Weights of a small GPT-style language model, trained from scratch on English Wikipedia.
Architecture: RMSNorm before each block, rotary positions, shifted keys, gated attention, hashed n-gram embeddings, a smear gate.
Training: a variant of Muon for these matrices, 901M tokens, 7072 steps.
Each number is 500 + 25 x the weight over its row's rms, rounded and kept within 0 to 999. Layers, rows and columns count from 0. Numbers have three digits each. The size before them is the row's rms in percent of the matrix's.

# q: layer 5 attention query, 448x448, rms 0.127, rows 379-383, columns 224-335
# k: layer 5 attention key, 448x448, rms 0.127, rows 379-383, columns 224-335
# v: layer 5 attention value, 448x448, rms 0.192, rows 320-342, columns 224-335
# o: layer 5 attention output (transposed), 448x448, rms 0.169, rows 320-342, columns 224-335
q379 091:499471472525472540502526525479468496497501539512511473529473477524495517483505464506579481492459483520487478502507512477493462469516482484486539508509531495497524496488489505508486528470493512493507506480467486457472527500498464440524456510479494511494509510487512459463460497517526471478520526494474516508503525461481493562474515495495
k379 087:524515493504473467531500467525478497486481487469457526509458469561497496489518566488482510528507525464506493488501494514482506517500507502475474451489494500512484494551479497490494481497462455503505472538506502492477442535507499516499479492481485495507504521499484503500473508524525476492450478519487495495505477500516529451552528496529
q380 096:484476490502507474467512485489495498463508493472514475475542452518488501460532472493477443503512493512496507512481458517497522511510485510495496533476475501490449526524488520519509500503480476462503535498449527513491469473509526507516533515484491473506485500506533512502523516489524525493509493525509542542496508533513527501526513440475
k380 095:524520541482510517511520500518484490508460505519442519465467520471535505475464467509491538529491443518446515494530456509522474460511486526518503485501507472501505444515494485517479508482493504504487488503498473491491515529453484548469473512451499510528490508522527561491515490462503464558491535524532474529487498510477456498479501522475
q381 096:491470515497506463467489526525497491517432522474474468512558557451501524510502505550495515494482476495505522505489503504496480529487510457496505513503530525545515462532487504516497487489497457484481501507496518468539502513477520496489517519510542497503489498510509481502502481534478490497470510497540532470481481484510536507509484493526
k381 096:526524493534459504468493476516507500500548487513531518495463534538522507517484527478465469503516515477510482480494507448460532536533473492485500468455458492463506527544533513493494528520531491517497530484519481505489417517517485452522484491474480515497487500477526542483537538489539538498527455500470485516507514498484529466512511523480
q382 096:515468483528528467473531514518522524502498499514500562498489484526538518486500467501444515502513497489544485454496464473498498558509518498509487498531501540450477511506504539498509504494455484468508498478522471510500478518497544533573484507466437510536511526499526515519490528550508505510502468523499503483514511495517514508477468457481
k382 092:517517472489513493567493454490489489452470485518497502538458521516478503534506515511472472539473539496429459532509492506504488454480454496503501493505522496494482471512498515517517503517497504539531499500518467485534474472503482536426470499502573475459512533496442504503485484546477510504485497513488519536463513469474474468534503484491
q383 093:494501518544471524516525535520491548462473502470511498472490468542517498469518494498531501486483517509467571495487498504535492515493524489511546519513518547499502506515509446542506444517461528481492515490482522490526477523518511493504564525499458490468483516514510498505411457508538470475504479500483480498498507507526499474507458531495
k383 094:557537515460490513515461506507530491515497491512474539476475536481449472514489467491511513540530471465553481487468476490474449508473480465480490526467460547504508466525468539515484524467486499511530498522484524484447513500494519496529460441486515512521479522495471501542489501515511528539477547486501517514482473481488499538498548511511
v320 109:487490533490527472487513510515497450503523491514480478514470507515526480493526501496501458466476536547499508547488488475487552465484507498516494537579493568517500487457459521460508517520481457476486480492492495532461477450510558487540488482501521490483472475481500475513474481504477484468494479497494537548532502495460525530462483477504
o320 106:516498503474507503532529538494508493498499525484474484548538526530520488518489483500472485485494519512519510524477469510503532471505520511484489551507501521492515508359482508535509501494501494471475512522505481543479463559466521482478481500531511542473489458525538502501527527493477487491535480502485518519483457500480467509534477467468
v321 110:512483474493542544535506501509518551460512512539535477493508488541509507447516512510482514502495510484518498513523488545443514548500481509526474513521511474482505495500483484492516519528509514512480499511465492485520522543524497467508498498457499518514497550490509504490493511534481537433461530456531478521480501514483544484511526516451
o321 111:510477513512507498533491494498555488510494549506511483469503496480477469518434494544497500515461480474521543466438461515492553519505488515525536484505515518478477459511477490535481524506537525504519516503502512514474508515520480496487524515457484549536505523492479459458511520462512514533517541491497489547535465481493523515516510527473
v322 117:524506509503535509456475513468480513469521467495474497517473513464518476549535492523459508458481514460502482492518495480545511470497513498497485514515542544468486496512532489468460483488475483496496524505524569435491451495508509488474542507523443508547473507509487556495535506482500517488484469468476529507492528517506487508474477515497
o322 116:497492508500503498496466560496484519495482509486485466471470485481449517460520453554497489475511549553546500485496500514513501496465494484471530510479566546491472485451497492481491511489496498542472518515516508460489498477496504481509514465501522461501516547526478501537482503487526516472490489497502534511535523492498494460521493532490
v323 112:504517528512459546514493542468509489519445515490471514487518493487506475506495483543498488534517537446495477505499513483486468503489497468479528489473505538508507448432482484485532524490487474497505532532520520493548492497530496495478504511478488460484486507496477488509537501497505464501559479541490477524492516486508477525476477507529
o323 113:512511469518468510536511468486529498500504510527522532436503491470545500480486482468493482506497552522520489488483499483453482531497536494504491482490450529494509504413547505490524492536520497509516537505493501497514516482503527479479473523478491476498505508450523499516494525502508492532484494537486491472468476484482478483532478506511
v324 111:504519517488491513505465529508453497512509487499462427488503509481478534473516535520513529475508552496472497507551515480473532547510519540476544510514481477462527503532492523431510500518497490549529536521512493471537468501511507506532451490493502494483524464522495511474485546510512516502521480534480494467505510530465511488484478511492
o324 112:487511460504546533522489500488452500504511508504523477536514461466513510486516493491512502500549516502482529465516454466522484513499582477460504510549479489500496511464497545481489488493486515516495503508460517524495490519476462505502474447463499466493485531486480496481496496498508533559504492490470515493565487513500492500547480492488
v325 109:458538521501519478476569529528497507558449498505499523537503507465525463504499465523479523475488510528468495506521484506516523534505574480497538435541528506494492496454525468491440526483519506472468471504470493497464493498515519469505495516495483498475488532462516534443507474478490515484503498548502487524466499503472513513503490488484
o325 116:499466513531504513469530478484487481511513493496521564502525506479449476471460522489500509522526490531460505545511514476542518483454550498502499534515472519462485515420551477486458509537489448511500518490474490504464534516530524515453540469477526533514498468497487506531513518481520502499485507483543448473500557501506482504468462490495
v326 118:507511483480500505543488512531518538477499510463516479515487479477550472535532506480514500532545500484493509520499498450561504476467492433523451533486476475479482494474551473520474484489481526537500457494526483526536502525503463472496460487463478473497550493490514504489459483522474497478500480501501503485490492512513527504479503505487
o326 117:496480514502483555484520480543499518524498520420523530496478472526481513540510492511509478557536499499465532481516524457472507523491492491531495493476494486486491512435518475527468507499514501468517465491490501547451499532490485488570482498551489506519527527499497499553410475468480496516483497498478475545498504532502517513559493500496
v327 110:466489522516487516475544464477515500475497510535537480490452529489524474513509498537466504478518483468461497504492539538471515515468449501533527476539489494513522499490495517491493525509505530525499479554474495549497499508517458517470497488543517510529514486491516466501493520491487496473542476545496481517558514483487473502479498477484
o327 110:546485512509484474505513539514525445492533512482519465547506493520525500480470500496516487473551507505514475521514491490492449490530439457563510500495481529469507513498484515487502486514521510540505505523512472503495529504532498521452506495535478495533480498479503486484489512510520536510514531530480504514470493461500467492499502467495
v328 108:435503515517526479457471484501535542504528481504533489475501490470534490465462478524541500501486487544527502542517480533521535495500503485456480516465563490496529485467489545520512474483538486511527491497483501498532468480516491506470462473511464492483490502490533474505540484482485485496533485534469515486490490499516495482543519504462
o328 110:544455524481466522472497496439566535484517547519514552493481517481492502556481514477517512499490489531460490517515472455508558504488469465486484488443488507528548522504494473499542501493514446474467488493476482513511495477456492520507474501485481510477508528517498445491527538468486540555530478498475478482512493515473477514503474513514
v329 110:485521476490503515484508512468517516497474528467492543485476511502505495490496486514457500536533467487509513494501506482564505454489481542497538536458477527534475542514479493547507501500521483485527470529480494494520460521497531496533498553508556525538506498474492471451488488498489569510490474527514543510444523473488490505509508481513
o329 116:509506495498530482519472493526489486499509523474496499491490462494514496507505487513520474488522463456494479497487456441534504524481470459510500510504534480541491506512457474539469521485543501524536521502493503539522496502520541489469507456508520478500545502514452491444510505497511479451477480503531522520513488516494504499484510519537
v330 110:482503572493493525494522534529471463524509473489512505494501509537490471443536506462514512531491450531501506541516461497496513479486507495450504531466495520513546424503517498492502502488489518479455508476511518486507500509525502492499500494503511488537509517524537495532554529508505523541492441512511532509502484470522515535463486453485
o330 111:477476549515501504486451479488471501507517506501488492487528501504506429459464492513513480504495494512513530514505518527453494507464540476489538511506484484507509482507487476546521499539515456479476515500505480510498504543523501504520490525467490545541497513497524517484511533543522509522462510448495533486504505505510479498563479491507
v331 114:482506503502463502518474464478500462513523539500511500514501482524546477506500478493467526502486485510519506478470509501456515517524509511475503488526455481501532502480521490490478495503491524474480481499489519539486497516519504508442498473477487517495490530475479505448510526492507461534516515473441512486524469507481496501526539477533
o331 111:479493502479490530512502467541485501567526524497489517484501478497535494532532513501513509511484463506527517507479544473481518499533466513494495518542540462517549468516484491478461521512512504546516523493479504474494496506501467506439506480514477495478460530495527514475452495455519489495531484454470512472471504492501464530517513504459
v332 116:498503511508502502517494503493526541482486515502479471474511468495517507561536523517505531525458497502436435469521490472499479504497505454429477539459521515526541505496499550467508463521546507515508504499449505488484500493534528570559480485520483527501421517513509489493554521479505499516500508505524452480495528535487515503492506491500
o332 118:503489521525528511533523487516512565518462472525483459470520491494511502527519505482485501493507473490505512470482499487519493491537532508500499511536502501497496480409488554510512500514511519512473483487521463464515511481473515533552526506495506485497466497487492489473495522486498545544499547480497508517518487450496517516554490492524
v333 109:458525491516466514544516500507503462501472520530518475465488464507515533521510460552526470494490511507494463542512488533502491511508471478483514496513526467499495516502540497498491498491505516524510467502517500509505502476517519521484513496512526503493480483533500505471535505458480512499487490500458506497536526492477522451461510480514
o333 110:453476450446520523496502521483459499505513550518479469510520507513504475491503502517521491467501497464486469522515485501489488515526491510490505482491526515492487541530539506478502475450486500481545495528507538455492509552469515476486475475485483495501515489485495501503527512508489536510527479502488487491479517479493566497516498495445
v334 110:499530526489472485484486494515524485544468521491514529527493489454459483518499504535471473451493509541478517464477557462513498515447468495502489507530494422526484510513474513512531527527542448523480523499477494521504503518481499500463495488496496498506529498476458551492471486547495480470556496499454462513528470499512465536471496456468
o334 112:515510522464526480493501512522493467511451547440474527494460483508525489514517552475485478478494504523512459483526516526497506455483486473512496544536452509504464513509487482503523513553541531490489524442498492522515474479545518492459477461471563480488479483515468558507512482498500529496484456527448511523520502529519483538478493500497
v335 107:513522498520513489482486516522529471521504488481491497537495461498516500481480509507496533536518592523513509524508504479466511541493491485500478554482499525507516441498501497493488498544464473531500498501519493493440536520536458497471451509555534475505504509512488510497508501510482494497481520489541465520510452479488545502496550486517
o335 108:470488520506516554482550518474553487510498504501461470506514484482477485484483526525467507500493482530489519480469517516493515494538513505521456503493446477452492482539493479484514542544503502511518513516531539514498534512514460478517487491510535497517475539457537508501539502499476501486536526532520522542491490511530480527506532447478
v336 110:486485498544465457532529494536471516500456489503479484478493506522506510499468508500515513523524470535546503547536462483488469528535452455562534481474475466501520555479505457473501429521504488478476493553493522492514509453469512504476464521483523482510492498483459495524485497492506522488466511522519458489506497523512457513501484519459
o336 119:497458512490487464523551484495525488461493489514496484521505510507515521486493475519526494479495492484495530518568529529528494527493507492489505495507495544534528539554514502506517521488525535457505509528506527463484488482509483529509488510514432515502501484490528486503504493498456476522499522496490514513492489538517459507513512515498
v337 110:497483465505490480493470485520516510488512509492501477528513488525521456509465522516516527505521476459479491512523526514475494519527471521520509547524483452546513461422488467509472468521526517512555453484513489505467494547492500497531508544551481511510474486499537483500547537479452515480535540465457505490490522566465482497489482514519
o337 105:543530505563503478515516529496470548518487507517499473516486514501532504496472493501487450491510461477489504508488450519449500498499448489486487481511442458461496542431462461535502485530566523483518458456507563488477491482460502516503505540532533511490499500500537551486533488495465509502516504496472501482467455550517494454524518494483
v338 114:512501485542457475488498514490507480472507528513475520499509508460457492490461495511496525542514512514492529526488520500479504475466450477497532502506513523494472510486545525523506513512499520453489528520445525480472506479514486474486538487517520494524519492546507432494472484481475494519523490468487474497481467515592493474549462479523
o338 115:499528503481511511502489549491484479453522563474485527553519478490465502476501517474477514442503509512528496530520494477479536511542506497490536500509566511498487525500499541499491471529491502507527500494472518452499488508516486543503497500494504419501518514488522512479491443552491474503510527532519509491492462528517499483521487521490
v339 109:467499474508483490526553496505471471515544534466448483495494439517499491488519517489499464469549532484471509513473464506465489515450461462480474482520503469492511501480417501508522501492503515541466504455490504527543448513525482515528463495486515516517496556518515491517505504492504517528514475544512552530475537501461519501523464526510
o339 109:515528485445472526563496505515460477507519492495497485499486500525494506531514513518511506446542520459496558481468491525436468519455472526502449467550539469539542445458476488507508503477480534508511445465492485492504472469512477559520455508446484503527519540513521467539486470491524485523538460539585491523473519519489487507518497537485
v340 109:519528482449522529467498537521500525508484521494480508470528528530494527551474468514477485541537431494499538499463502473485533476497533462473488438483521529506530532554511511521476555523500505494477504511482476505502477545500493546524518493526497487472495466514540460499485502499500501505509527456498471515508483487527528468492536509485
o340 110:538478484491504494518494475471506514463498494493476492476539504530495479470475507505503486557514460477502520511470534480517490546455530459533503487479524477500493554462483509538492575527525478523516508510468508469468476499501511527470463486488460459506483488516547469567495488478522446494511523475501492492521508505478518477490456483517
v341 111:481501509479475511498520500515509499543520454474495539470490482495534504460517478452516508512499581551489495497520468533539531513485510466478468530526499446524476496467471498497507532517510473539510502540527521479524523518460509533461502510471490508467482471508526482484457464488522508498540485476512515471506503509485508479526523483501
o341 115:466506489515498520489499516489471526550509532505504486502519510525483538478528462464528497450474479495518465524496486555520527438461494485484469517518470517485504503444495489464514475478478499479521507491504486475491538487482511490489500494522486486507510523504518523480489471471533511482547518477534446499501493511517498508483500456508
v342 112:470520481523518533471505498481513499494493519506517495519495534492521500482507545489484459487525508492529544544448517513510535464483481514489532484463450496524497563487481474513523522463479504462500491510502509511461514519494493553498522497515520485501492474507510485461530482488508550507487524483478474447506504527504493492469500498474
o342 115:480555501520485502444538513486478526504500501528473480516500523525569445461553527462454533510528487488547510520461505482484475512498523468487497521470476535480463465494488490521517550506520487489521539471474481504499513501507478496524487485555481504476484474517526495480534516488489505526495470511505496486539538491487512496463487503498